config = dict(
    n_kv_head=16,
    rope_base=10000.0,
    rope_fraction=1.0,
    attn_scale=0.177,
    init_std_o=0.0,
    init_std_down=0.0,
    lr=0.0142,
    lr_mult_o=2.0,
    grad_clip=2.0,
    schedule='wsd',
    final_lr_fraction=0.05,
    seq_len=1024,
    z_loss=1e-05,
    train_tokens=522000000,
)
Each number is 128 + 24 x the weight over its row's rms, rounded and kept within 0 to 255. Layers, rows and columns count from 0. Numbers have three digits each. The size before them is the row's rms in percent of the matrix's.

# layer 10 attention key, 512x256, rms 0.156, rows 327-377, columns 0-127
081:129134134153154162105188119134148135153140133128096161124142127138109090127122144091128163121110180123153114156161133117146098108139162136147171109100162112130097116153094108122126109131092122120102132130131116147109142145145154111130155130129091128194130119138128131087123095152120096136139118169121145122134156103127175083169110110164146168152110149134139122135136162166149165161155
091:149139123085163114109148079103170124113083141095152145155160075153171107131115148159069089122127144109092114105095102112105134145140121103117159139108127134135136135135151128111126107134113132140183144120166115128144149135147136197139108147152140156106154143126122170132136153109073131141155136079119112115142100057119108113111159170129133092086119131130125109097125090149128126115110
092:150097138080131129132132117170131144115162131116094141119122132097109134108129095118140142120099181110149109100115117114130096103147156103173132111137121149138126094157138114125191150149137126135133158123074124106119143101090111109115136174135102156116163115153119156136166147117101145131115108127087160147159128135135102106107127128133113126106114129147171144107134148137125129097162
093:120139126069169112132078112157136121144119151135188114085132126175089152104120118153119154115165157131118052127124089142167106108166151097158158101122125121147107060145152117076113149112136129140129111146123111163144125117079110110143167143155132148174143127133097163132097146131112159143090124118113116138165114125153145096139132143140117144127172151119130148125104100129131176122099
092:158152157144129124103100139133147142104123137078120165137111106147143164087111127117091156112137110071121159119165153154121125124151118089133170088166114149153158114121173081119164137186179178162090123179097112127148125107098125106144134153124128113124136125131149119186166124145111107142132123108129171129104128121127114122111130070110164122122088158114116088114112137105112135129127
106:145125153131115106129121132121090120171129117137129149157097128153177115157147115113116142115156167152153112110135149158188066105120122144174103097145158124112139114143131093138103116122112102147133114092133127115170157125123129179107148129114137110133103073137123106167112115113100159126103101121171118157148128123115126091121135165119148137186141132114122145112118132164087155091074
084:170149183148158125142131126133152147122140125131129129134140136131100129089100161150099101126123138111162107125130138134108114157152144123088162130125100138118146096106108143154166109171171164128155127160097124130097137146107115107084132133156112137139145149103132091098121149130081132147113126153106140136139137128163141086205116090127138131066102125106120136106149084130152147115155
099:159155142136139137136138108120146132143099152129109141147135115177148173116126136097088127111164102126121088122092133129110121160103144117109109145169162113105094133129138124098137107144124092157131120142142143169129193141152126113162115106122154107153124118123136106125147116119118151161122130150132154088104106149144165106130103142126065172169152095169114132133171109165122152161123
101:133112113152120124079062147127126153121105163133145094088118145123155113139129132118143094129084140140113115140123126088097147144171098141130104132108129103122129100135106180095150170126152127090159135114128135155145113142100132149142112129146131108122164146076153176135106100125133146113121126152084141140087095161160128154145143169116159105081140124112118120158180127084130087107127
101:110120146155121164120138131094145164110174083145135142164142132132160134115138131114115110140080137105148233154169169126082103118132126146133124132106140153156142159145146159172136092101108146105163136165146135174140154099144162151099121108148107146145128142127113157146127109146143058081188111130168109115115177133116121124126137122109118129133143118155155108119130121127124087130104
098:132145119121143157105141152156148085131102114128119121154130099169088156129145134136113121127125123125106099146092119157105151156124137081123118124143142131135134131173153113104107167151156167111097103126119138202149126117149094094128142105129107114121129135144097133126157110165187117167128150133099115111124102117142122122099158148129116132117146165107135098111131091098128155092121
103:103139137126160120122136120134098102153127176117111126085108129122151142111099127190112106145108135138132128152115102144144132136140126124121119151087106128165141115140100131109082139113154113145176121141174096085125084126120127128156143132122136127140137168115117129104085093185153137136115119120090126095123110121114149132144129177093159112148102088097128129143153094123118146135132
103:139094154110118085108145148165144154139130056147104129134101163091135162147098119113126140177098087109130118118120134117122120120139134139126144107163128122150122143103147115116157116101132057143115100125102096152104128093161150118117102157158124122165168136116121158127175128159114119081133113159113127119155167138128111159140133121124161143118133128141123129131135139139114109090136
103:123110132125191138123128118132122131175128144146141120137107115167148127120075151139091132122139137136103069136148153128158102134131115130094115106121105100141145107110090129120124143131136132110129086166166080124078133130140113115176126120070132093151141147150088180093121098112118177125121146104124150108098123121126093157153127148125157074129100122095129159162106162197117158123094
114:099134111143126127083183155142171125193090091135121099160165143119104119139128101126139103162097122137131130127114111095080094130099184132113126103114133120160151156167119128122108122131092163120110106077107133170142123150149101133102129138155136096142149145097154139100125122134140137148086154119138123116127113117118149134141146134112118137127147125142134126123107136116138069113142
109:168140141149132095124134114085135163112133113156126106101173079114140145114115142153108152141133099113174152126113185114104088123091160111129108169136122126150146158091151105159136127113124124142124144196129131137143137118139119095133149113152141117138137098138126154138123131171118144120127166137081125132136119156149176141132100100122118106132184166091104102114114148083173123148111
124:114134154158138151123153149105102131114127162157126119122155114161152129127128117073094141125126108126122164114109130156117131117138138048118144136104164072097079096123078144151116132153118095125134068166107160101140140103119143131158121097136132121178162110060122120085139087148177129136119087141129118137142142135126085109158137140141123122141098115086149127141132113131137125161136
112:108113113129111101169136139149103146129125146132117106169133125129132144157111176146135112158156120121130136118152104144115100142161149092127150149123124149149133128143135165140139196138099141145106097113142117134109129132103123184154140135130149099152138153183096098091152112131121131128111140103132128083106100124131100145150118156065106169146130125170170116126129106114146145137109
120:127154098148127133128103168144105157160178159125158128087134118126123117103138109127125091146125172098177137134114106137149103125125129121129128100085133135167113077076143132120129105133148155114094108125148151190112085116112121109129167097109135135128150131150146111116168103103147100093156181151145124114120113099155117125101092117156121155145095123140150073108170159152133159150145
109:140118140062134128132147117132152189114081118103093115134184119073108144115115146092097163123080096145130113158176102160154152122114134106166130144146134136149164141085145139155113150093092128106138130142084148169136137165122109084123125137126100097152149183155137119150119128110114176114093153115142130094143113141113097092152159147108173099116128119140124141126098098142104125107082
119:106116126136065142110118113131087131156157173085148119139084139153102121097126148142161118133101103110188156119132112131113151127114112091121154162124136070156126128129141085166113100136129137120142127127085130135105149101122143121100157140062101103122097141085135143150137119140139148157102105146130081138106141124114137104117117107146104108157159169161145125104162093164134102152151
121:162140093151157173125100133111159089141135106092079091112145115127104155110126114109128216123096110144111169142139138173090128144122144133132121125134105144116144166129127149155147116134140115084126112177132077151100109100151142137111133140142095142158137169092136198142151145162071117105156159121145125153102116107114138156136137136123087117135128136130157123136102102141143106139178
118:138126138090124140173108129147152118105077083112119097132163099085133116070139123158136094137124112101121181129122161123112132111134117108145130133141111113094137179138134153160095103127169147166145123149085138157134146127132105154143115111103146128125123135124126091151162066114097088105142175148116160132110107137133124129128107091149106136137153117129114120106187106120128066115127
120:118132128144128128164122134139095134139107132105105097124099142139091112142058118139161071120098107079125147174130109149180173138097109080155152146112138139144104112149123113093139108130103176150108110123125132118122159149090124114141127074128170149083139144138146120150107122138140149135153123130087160123089145120123125121162140152134125125134132148098142103152110124132154124130176
115:118123115160125085127177134124159147110133124143133104144142115127152146105179070135106103088118126080132167093146162121144129103144128112147167089101100118167141137129123137155150122165107087125156126088127101141129131130147122141167101139167100144146144148150152135121128134113086130095133110132164148114133108153116112111129144129110110076127151129105181146132137129141125108152177
050:134127127124121144175179148091142126151136111156116152154133118154142169116148143133090159132146172105135128115156099085121092105098144151118140124130137115136095106111068100085116126139143128128106133098118127127123112135144116125099152119148118126118161172167124135141139143132102108167106111086149109079132169095112097075114152113126116128127099159115139135116105135123120133088090
049:127175126137139084135109146145082145117154143122115093105188119138148123100146101153116107095109153128172102108162174131148138078137115166109122120084108148132190126141125104166137146141116193115122177124151104140148145130155113121111178114133157125141130163116134149095159145205154087109130144155170092132123154121101088129104116123168124132126099106155135126115164129161103104153144
070:129104097131100158104104144116157105156153140115152134147109094129133096101101065124088110165093136141062105136162094119063107170125141214136100160146131125088083108125120147153161131119154096148143122138097161142123083130128119140120109122151110142119136152119132097138115118060108153115117119152116136103092099146131116105175117125104108127155180121137093200102108136116095174113106
062:146173150147137104089091133112102199134145124095160138119143069136139122099097127135132108111130137114146150118127142156123121101154144101116138153121155122141126100141138146128073141119106137142118108131162130125113128157114160089114187129164138098078109132156125094114085094122130147074128144092158145142149123111124147101147134105141144147112139103076157147150124126140176138106113
052:133124162102159103147079111132158098158114139101183130156152130076120079149120070105118144145106104127174111119129101111074107146159130151137149129171129144082126095124171118146132170152104146187115127111170085097133137158132144145093132105117156132169119104105134161134148089079100130117186106138129126123161113109131152153131151123139149154102174118153162109133106135102163153122106
062:160106109093106125134087116132132102131078137093170131101130117118148129078146116101151127079123124165122091141119153125147123142142136107113097138135130127099109097130168143152144150132157105112105106126104190129121136132147141093137115082140152128112057117136174108141148161128147145093119128122145147145154139162131159156128153143151180128088151110078119139169110124079124153120112
059:101080098143122120132137153147142122093100117095149121095176130116095147097171170095151130085123134147112110103162128138179137152132108123125123148132166112078099065128136179142128097129082168130115155138107128105113147142119169099128119087130148100091111122106169104102143132081120161120120143139087132080134105139165151088126154101119124108119170096133129142142123131099131122151147
062:139124126107079105151126151070120151090127123127107099106081128147129118146143140127160106185147096074103159107138138111135147109118135130146089127109170184170124142095117130113115084120123094082123098099165135138128077076134101157111122102128083137098094136138160092122133192120175125147138169076138123144098134166126108158113118113106117155132116152119125097102156115150114131127137
069:146132129132106077134106146133136155125128120146117126142160075119092117145122166100142119182096144111154145158124124113123160135129147054132118166164098152147113154114129154104149106064130112174095102124116144147129086162117159149067156099162148121142128163140129147115137105129102110129134123117090099157125144116158119098099142144144143138144106097139121087133125097151127113152112
082:106148084124137136122091151136153102122088143073145101162132174121176118157110128125157117120135103129119088122161134126149174134146119128125136149080115149139129137111148134141155133108171123134115114134142156127122159106115174103151115100106179113135063116139141161116159153125145134119146109127143128158117159142124095152123126145144187142102104104108081123173139088150132126118094
068:181101114130096187151111101104173069167121111105129099165176152107144074135147078097083169137158091173128133156140125137101151154096162138133099137103143149137097131106140169110146165097099133165130090112121149109184110125114156151121119096133173148123132107135166137087142116108106101095097145100123125115152141110132142100137126180122133141127132113121107104092150139094097140120130
080:139140107138120130088094111145121105117108115084135153133123166137154109071103097124107081087144095151128125135134099148130145132129115152124123112099099170120165135119135114162187156145136135109119121136136154140125159126155135134133128125093137154097118132133136139109109114128123168128086180110154163116162119155140119141130120131141162174133138127104079175166128150114147161121129
088:117157125108143097117115152190137162132132128109124118143122114136180136140129141123179131158140100105145077127134132169187128101129146135171156126110100148171137109115098109138174110155137115112154116152194114123119118106086144131143102129127143114131172125154073126091160150154142146118138119133134127130159127135094093156121161124130141114099154152133147120114128099186153155139097
095:154142129121108158137166101104104152128167136142101095113072140122085111162138129126102116134132122116138150109112125103127118172149127125129092114125135123125091148150140100120085137143126150128148104124125099108110111122088099115180135173137082145171133120148099132139134128102148093160124131125105127176095138066117107182115127154131104094100112148123127094121140131124116131133129
103:129145139097148129152081146159142130151107136135122156158129103122152138149126107143150101159138093106152163163119143134209179087094140149155122160128129140154108138103142144171134177126148166076149116089169156121107123154161155161116119111158144137135116121180137161106128092173158107115149150138096161151127117147129138162149094099114132129096134137141103112140179129131087119134084
099:133171114165107145099151164097082142133104080123121140126096135123140160076150134142084098112145138101113119136124112085096123139137107147100090076154111137112167091128131148169139124151102117087140134123139136152124104121193068161154161183108126152121134088103137138143072085101111151166101111111166154108075121138134117110107142126125090154099103139113117175127143137165138115128131
107:121118148143130132147124099141150170117115133110129128162106077082127128137112100113192069174149117102134138146082143136183101099124144175144162130105088138122115118107110121087105157157145105145130129119142105127107152109124169109164117144126131110149093114158098172095143156126146161110125106129122117174135112125135116141133132152126121119087112163142080109174102095110117139121106
099:135114102133123136158123132119150073139128136126153114122106116163100151129115140155135127107117141122121097119097085126097116129175127140147119141140155117110106149117137157111118164129137155153134132115113130095148112163112111150106151116089113141099143158145151124155108138059106116150117174103131125149149161140162125199158127145124095117155111119110095119091104108077142169079145
095:107108124116105143122150148133113121089145115146088091098164143139114125143160177134104133060124129152150134147145112125087128165112117088097120166131156137115101120139156169131118105111128121112172132089109110176130097090054132112102116105110123122097124119106165108138109118158181076129138156094114139119128133122105142099102101144127149149137159092115157090114156108126136083134197
089:139128114154150100131086092112153111154123088125148128128150117129146117132143112123158122128106136101105129111121153129171155109175128136141139131092126099120148099121106128145147174127129103088104117181160122143130133124119159125116079072104055125091149081106106158109108117153127126117122148122132198144144112161150151140160103146122145123118129164124111152157089137142118133110106
096:156144127165137168123105129130131095093091174163117118126146098139116108194145154115163147087079128163125130174190141121080130138123172118155131165115124137141088081126156155129104142127167151094135124134116149116121111099120141149111125125160168139076155130177166143141122131145132068135142182103151150113113154117099133117139113141080154107162117129136133143145148100078115103103118
100:106155149129132135178137117113146150133164115122150133169123087131144143152128122171118090157133129087157100063135150124149112050135126147137132131101063125099163109110104115132083140147112115088148162111168128145141122105129115139136131129139139171130121129162095138098080113128139135095132103121100140178088118122101106110150158113077082094102078125118130177148166147120090148135118
120:112102125122124168121136156168137106124160138094143136128103147122139121104108109135092113149141118175161120153123135148111114094095116154122141129076145135139125136077146126111142153135128098159139140118141102151134107097113102150124096113160144148135113093099151129133121154095138144131129101116145118143128100174100135109090171129116097174094168135145096119124199112160113136173125
093:161098106088126143167100112149142120109113104151116137116118077140145072141109132095176138126147107117130124089124127157091131167164130170151130131098112135088146138096141139115091110154083090156124119153171162165100087107128095147139178146118102104077110150157135137128089147104097136146150153125119134138145112148149129156125108125137138086096166150128138119125140082136118136119116
115:106121073105109116161125136152109127128125133123097119120140114130176147119117155113167099099143132149076144159113092131145127137127151096161109184122106127135133134130146158116170118130116126094124135132079116126117123081139116108109157130080119156139105126160148141104139146095130129112112117149110133114157133131150113156151107122085123067111120080119113109112123186129125132122147
106:118135127099125124110208091134144141120208137155073091143151135123110116139135141136133139106122084158092111078123097107128132140121105093096102156168121106122131132164160149080154128129140125140128092102087092107104165135108170145123145124092096147138104162135136114109153138096141066127149090159110115141145174105137142191157114107115165111143129129151145100110118136128137108093157